Weights of a small GPT-style language model, trained from scratch on English Wikipedia.
Size: 8 layers, width 256, 2 heads of 128.
Architecture: rotary positions, tied embeddings.
Training: a variant of SOAP for these matrices, 716M tokens, 2319 steps.
Each number is 500 + 50 x the weight over its row's rms, rounded and kept within 0 to 999. Layers, rows and columns count from 0. Numbers have three digits each. The size before them is the row's rms in percent of the matrix's.

# layer 3 MLP gate, 1344x256, rms 0.0741, rows 93-126, columns 128-191
103:556599525453437486543553650426469450502475480496503521454447434504635556526394454448457478483516416515473544480527496529474602411514457538481536571472425455565555546574422550527482529507542491
100:507471463520554508460499491556455477557502489483445481529559395567444568512533483467511515413505508463553471460479432460589494535494428477477557469561543614620532471494489515475495497455557440
095:619442462455546449516485593429507458495502501462500508493530505473528515518459500496520493487445478439504553565542480499493422540483587476518421513525441500561540529577503460517516484474674514
101:413501465450469483552402444476476561513500546424542480475533484560447561492562504428406534478513531515588505571455539479472499462608476549629422518382502528491441545528542533555497484496493526
106:492506526567513463465433532453451430505381528556538515500501347552498576559383491390483550489584486507490450549517424506524492508455559507507520446523428572452498561436425496429409526476441609
095:512475555520506514426508458542547602515470552552576580560396497533439510545508464485541524454483528481557514461452543350507487362450592509438498524547541445531465507470506582531478510429460478
097:516473483534563605509459518493514490544411529572542470560550547441454459470542499556507523442441517455518455549515465593599436480404421527526502500511453454487489486521457479631526432517539485
094:538484616478561578582509481476441521515531476455586531526549537436496490538463477559447473426513442443574504473501515497523471436478452547494498517456590568532540578516586378425470538481412581
098:527620475565561419478476505570536524538503602484480501536544463563465529539481497460538519513504502552539532502487581503478430446424496570538463489567449479505452497509532457577487393499528455
098:535455584456489585486563505518409473555518529491522506520569580545494524534511505457500563549446501481501598479501452498476435513404528512489571378453448474445523502530445594589521484504460607
094:462498491493422498548456584501510517537406490451485498594541493422559561562473537456466486602449453456497577444491549564512477461537543506513505537600385471481539431433537437504543504459460516
102:421409561440499529499489534422447480480484389554542491551435498446399521485425535461516438539506506447509524499460511416533398464501532473477504433501458440496469472556476478510515561474583489
101:513525491480480422438438423471514508557487504501547505451502411541473488527599410576472437480508468464534522537412483445533509475467500567489486493560592581504516497523433460450522530436550483
098:450462464517539544543445516467568499473472479547492450513509464388517517457456487478448535421460543544550505474469409500472497550523423522513509445461476478539546506449535633595424544519475654
101:508592486455649495475528504502549491569579540456406483524536431403614479462439537471477492509536557528503612553597531473458455457439397582572566448477460678505509563516466465470475498577492592
098:413534504465491487539457553546501417568543521422568523391395454502437538533562499484453496489594431466489467458512544589521595521493548480580511498476470486529422536459547502473482479427488494
104:517586492471528454568410486463553547479451472522528465463531504488508513430394522536477473549452473520501565493516557459521517478571464428540502449402486546467405461461556460428488443482500420
096:469496505408365490515509520515497367451468467503440440389447414475582419492573400501455470487561458545518479493608456485548550385544559539529557521461502483469572512529510477579456449470508543
101:531505504424507533516460518458508492556507550486510489472494518576490483479417409514484445419505499519503539512529474479469474597446482431556512452441541432478527529531456574456526530568486508
100:528514613415489461454554492486499516488495526445475448529468423499411537501458521529541482405445581482480618536502528435500490478492511557429508611454499505474607418509608435486550464454412406
100:561553542508532454469531480601514533546563517542578474503551511447469503595471551495544582493554497507531545443536574584617517507509509477492528444552608520511439447517510542534487499433463528
103:441504595519462486450510460533481439499567534630410448474426465504427596525447402433575553559532499489549451401459575622546516512473540462450536512449523528485537452519511470460449454503528551
101:529530503542566470462521495587543606498538526559438389494512573471467413561497431421486576401490516499487492511413527457573559477410537533498536499441450392371517594413543524467546511560475562
103:488584491498497499524543449566488599515441472407476500452469535452471472429521462407591489511534405504554450562472572564448538645584442510596509542476591498466476465531451547513501536484479444
104:510459523494553518480393422554512466498491507475484478517526519471566543549569535426518555535522514600404509642581500492439426546556526433542480565547468487528476505447546575525552519482531475
105:500600529497565520530485618528431514497526557541417502503515480626508521416531510509528554461511571465525485502466554460550592553428506485552560476534536441474520466559472510507494549499431460
124:541547476524581474605507519465604446434382491529559464524470566514483504560463482542606557463510563494444510390551575518543496489566528489602525387592585446522528509427494500495518469467505481
100:489443434567481547440506652533414523478533414482402408485543499516517498498562494551498535467444549568469571491464493584558541549570530519666519521509502417488370444521459518557568480458545457
106:442480575476567485521449547476485456531556549403587511438606505487410547472534575363538528458621517517559539504457493516438503528441541594558452490455442548538563526468402543523527490483417476
094:457566553455471475505481506536574603489551412503548509504568521448507551526496525497515606558490549503532437411530595513585440470504499451471471515498506494473503456523537485521382489472546532
087:499485547501537549549414476461510466542582493472563486468477559498512494463526493533485531544531559578566489444475549527480430519522514465466439524446454532471503459567498451584576614416467480
109:530497443508479449468532465453522635539489509487546458487551517483473483483438560493489481414517509538440556453513535503508493493468535568502487525488499537570486536494538462506503445573425593
088:519522494551515495497420628446413491455373466572449457555421557462576583588452496519514483485422542394448484544483519513495543531483485514397492635476522480482573476502493424532444550491500486
103:514496523610512511510526486537492516486437561570537505471483507530395427524512415457554439506533459591458535486612498548429522525525499543422480526448566485645489461479452558594611491459505513
# layer 3 MLP up, 1344x256, rms 0.0757, rows 93-125, columns 128-191
105:499456395510538482471485510501410512481529490452445498476533474608527449459502533512480525553488509473467520545531536479482527521471614422530524519478461547398485509547583378470502440419509454
096:540457451512504438604514501482586473366533520406546572462423428520458538523426509513571558513551465427479478486594525469485424563463449518494538584539584543502464529556459613529578480636500518
107:448422539479394485544490458567491531524435569547523496445448500510479507567464476541595553471549519540558576488442445553497513508499542531555565551594534507579480489445511579436457551422491441
098:495400476414460463521525477578563452509542506454414424646521511430464443452545384496472430434510487303488457468434434491504417582473533507494503457488491508514392515567539391413497582438516489
107:490478507454602535453416543468429501494582539442547421563571481516451543543524453450520479503526573484502459438528506471478461540503502453438496515530479540528468475481499587463520532591445434
105:515516541452491583420545548509519489480431417459433431540464502567476499463431515538471497527421451516465444500537480581488581532506576504593516487471471461368534502511557549542523455540445496
098:531515466454597369420507564478514429520528471466573484450533478465531470478455481575559524429508467545477498499581521510514504468520526509459469530489468510537480520440525500483453475428507526
108:585494556504496465556487490481481521511481458570501474448481431364507584510534595470501494514499459478536573474557482438486538427513540486546447525534537482463446587571538483408565490407492516
113:601505515471536493477531458539506519610508471482520458431528479528469525429542485409442443544569471574477564541496504393530407464491593477458419551506448565481618545493500452545591467460591585
104:457479513446496572422496537485491573431529554415378566538530480574411516484418467497525460464516578437505552431545604451488422561572495497489505498513471482519539502525572504564532455486472440
111:497461584474492445436502526479388439589580555544610500530406500536429497525428412522459471415408374506487375570509383516529462485515511461464450502425549501491480434522478576462534518478541462
100:537529445511546457547480500444512547451498491532513433479413550460542459507526497517502548588569557565471575433486506577406621580429424476530513621507514516512558480528534444545492509501484492
093:460572379474435506605502546531495570424481584442504523529550440506446468525443501529551534487502506515577518497617442470513486562421529545460574552500479515547525502598470526507632454491555471
102:456440557542608503504433447411504509458492547506564492564524490517538479387380443469475471531641551522499429425515362489562481507500449495515444427420521490591539459407511591583492556554398496
110:476502442479584492543531453510508473438569531516404479551508449526496551492521520492500518473541551421493511464568467455475487424473514462431499462601530581457476510584431535459631533497495447
094:597390444536557482566486448518528540517452483465507511530492635559504502549446446422429574494465513526555486372508439490477539521512506520559554511472392444464553519475503465543428470511535498
102:617494496522605523462477618476561511516525455546434444515459505461485512528550436551442496469475520552476476470551434477503447531509553525510492514550438492507482518660445506509365558513508518
096:588443534484464443573473602483545482496452414581441431487484541515476563548448590446501493477508559398552436571468487446488444530565386588428404510444452497491441496406526405486564509506445495
097:528473473554381549547439531516433555485465515478504497491502550468487530435456514511581503547510515544535481511536509480471547497459594531452542559496465557501506464510485381434605490481499457
100:454561456544504499445524566545544601452415515486469512476491507456503589451471526502500495513523452418499463403428561434616469473470513487507499446477407425601448478591383515399508440509523511
100:451548466505459455456470516537523534457534455499437586547574538474421600579558584514467530391499534495551398493575504410505476579501406475622491514357456465485544472551580449512451508494431486
111:552527517477491531452527459643487411534519436510505533530504502542455459409455546482482428462491479489505475422478484534670440473476474479511453489477379530500555488444476399565488436516526623
100:535554460518554476514555600516535494487483548505509542474519549463552565457420491398409596450470531554459460493508435476604525527554580534545513462545490547514498439483492604494467476445544579
106:474463422510479531512504447450460535455522518467526543542470431558476499520571544483533500531562466555556577489499521586455564515503473545520449450502466481464583593495539456501562496535480508
103:509472425484462505502578503516448498483496549510474481549497542449469507444581443530426558504432534483655512519523517452484403452463497431544496465516598539505540476498449509490472513538461516
102:419487488577541578474484407467412468495422522492528551502473511490463548494540555481515493549464452506574500507522530564530496512500503524513605488409504588536509457435408473499420414597552565
097:552579498506487585448585462510511473520473495458503529453435423526467559519467525565518506536500461585454493457572482514490544533471566463427496425478571446611392530450391488623577511446518526
102:508560515414566533562542520575520523482515500447464552555506574485492443524510527512527475464454587413510470455531530516606522585536507585523532506487547444503533503497451606460514519466473476
100:466471530523498570534470503528496572542443579568537514545518513483392561470454525489470510505612480519515468394502435467554451613481551471384511527410388422434560453574445516509485389466511551
094:438569519483462451636549418494452451493493489470469467462481460506577479470446522488502422485525455545478444561540483501401478513442462521520445458506462509471515480471482538584486554512523577
091:557515564480484470459525477409488499549486497450523587514598432466484541445490477552547482478551482561478511498534471490500525650454516535390415394501509550508515482459427490502460534551516544
108:580525497428530449515530547504403480510499377509532475488612484530579427614573468517551460559464502470538382406578564460534495512538588506456506512596516430543459488436511501540455543451494492
093:473391550544511537482549479506451602478513520477576475429556534414574456541475428497442454554468500534529505436548436412511439526527505441486479493508490432434561466525466510501523495530493544
# layer 3 MLP down (transposed), 1344x256, rms 0.0652, rows 93-125, columns 128-191
105:519460545564427482443525540517405529490502475431500483512539359464462539505583462503513560524487533496440517504447537449575490460525515452529421478471553491613492540470444520505565390567457457
084:479519485445507534477433471534421518637475524563485464549603511549495577490519485480430421473467512545542568430416437501505503403560475412494495513500484510501548495508508418518394442482422462
092:524465479509564543523442481541525577595458522498508402445598485567431526586474507509553447522540432604514561586567493538529476508505508495562445487578425541594516460613421511477534514440482595
106:512542542461583462510521477502529514446448458619557468503488532449571470501449581502546484527443405466444567538470523498530545452494541519521471485514514451608522548460503570581472479497519524
114:543477499546415582376499491481541631520568491559459500559508465533478428476545500568429437555532518484500567505570436561564561532487550536474545501508461490525496539576592397493450506422431472
098:582416603493511526492459461460500470459488506525511527506559451581446512539406581530514431468520576524421468485514510580443527508534501502539516537482509650477477459481497534497464477449522577
092:495416433522471478512540434542413478480437573483500547511506574418529544453524568537471481499431564551499482577543436503508523573448465483486479511520475454509470518517423490579504415547514461
098:473531367489500475424549504485404554490568520552516486485481495484459517448514563522567591531503634535485552444552459387479519455503498510578517544439444506526428428531486625484505424509559376
102:465378492546453461581584494539482433462420505458598532531466512496534584540524586485527411417555507478564443525590554468513552548517540494415487550498587487438547568477513528452551464583462543
108:479410588454503568530522495503462414529526502522514458510528510487470529500572520475494524572487509615479461553481435505461427480478538524532523504498491502523463561527478520582523577515434576
106:564502524503445510516526560459481486477408541482511497555539523414501487510493396515455434508496534501480496506496522562478585393478491629487607596506399557537503422525406506455589526445539513
102:469569534493498566525481466448531530563532523460510403510499468452503573502481523365469529552538516503546424593543459518583433467556495479555510489541444452626460422512570479473511497450582459
098:546511555599558519483532473525465459515594478521510500336512570488474517498515532497541498477535564441475473541364521459493555511521494472486505459393552490487531568452577500510433523392474494
103:545505597488492522439461439434525530504559465489513475506506517585549431508495552453529420535517451460491467477549513407479455517527459475517528490545552570472471512562443411465562536477494460
099:517484525474496520460528497474508480498485499471500591454456540466537438569565444490533621451454566515451466396477482518489492464514509433418461502462534373550618352476466451473544544577495513
098:490530566432407510493514426549528440476532478503452465492441406444480520459580555584516447485492444404488481555526577503489498503425463456439492463603554542566570449541490551526527519540452548
103:522519507511504469502567443505500559467577513519534557457557513572567498523453502452521435556528492445585553477499480473506483448416537492435583472502506489464537550404513388394524591558455593
083:395573457500490604433534435577467421435531523451476550455458456440506428415582492566482473527505499543442594428615491507525544438462619444563548539546548440529559531518456512530512508424580487
097:471535569333589509439387522549590537520426541534481538456499458531514512498494533587501510486462520523455464508509485589573556418552402542455439544475524490482510446518532536546540554450534560
111:550528559510506491521514371527547457459585421535482472466448476535436446509554499476471516523520550514511492530536497580512543436447528548572438419584445552594504515509597480506460565497552503
099:435463560563511491487519509500551547489587445559536556460477486389507497484396463479508479668505460495561459483484448550529588463643533522528521523582533472527470465508594578547533471498524487
108:502425466469559529452468454509470605476486517437437489565471539474529556481571523441518527513474505472451516462507409619518542572546387552470512501499434550540462476595482508458530447620522461
102:546566560564585512477419484554381559461516449453476497493477466544502548543447417575506417510488453433502469511480486583518447485437524509571512531475448640484530477558498537499514530522369539
107:506524548515529445541494488616511532501453418510545467411540472511449527475513477547554544491488492495410450410368487495478516545522519445587474470438405501540431513518534547550518489547504463
111:551521600461502475512488528528372379426536486495525534423512504500515484473484458492483495572471530495464528534508486522436515504460479559513479382569457551445523520544493506544470533485506455
097:553473523510627472540531521482557517472545440460445577522545433456469476472406573499520452523448538431559554557525530452416565475514572449530535467487594550519508569593471490419482576478521485
107:479442509553500461500385484459526637502548521541567543600554427518462545493487536556446560412485525416488472485484488530518422513563440531516528488460484545512523426446471487417547511470516456
097:481459545390531518586495451436495469498583471415452514515426443419498519440441447408479532534535408444479508489443485512482474527365504568450438454400523415475588543467509455571423423514523471
107:505537472404491438515519490462426487467448511518466495531440431566552440524543524587491478445524494518535463578577563534572480387549412594555552437467450566601540524477545420485515519477502435
101:582471403537535497398447498463494516537519490568548531447510523538391508521542490539528551526527487429569521487416446475531580471531552459505547528489527524528506498574484477463488435542496440
083:412528405533447511515493513550526506416457458572526411482474540549521431532498556531486495493524504448391510509497527508517444365525437434562591542479416500462455563523519507463508437462493429
107:548506454510477576443495565490439495492507504527483553480480487510494563501481503481488535414464439575629516564505496488502459584527463483447426530490623413544438602590536463511628475554524520
095:448543459461491440483520532467476480555432445519471543541430512586535541447632525574547535443570476492511510524516561547500616532494520499589470428517469587557399481509528481539554426434479526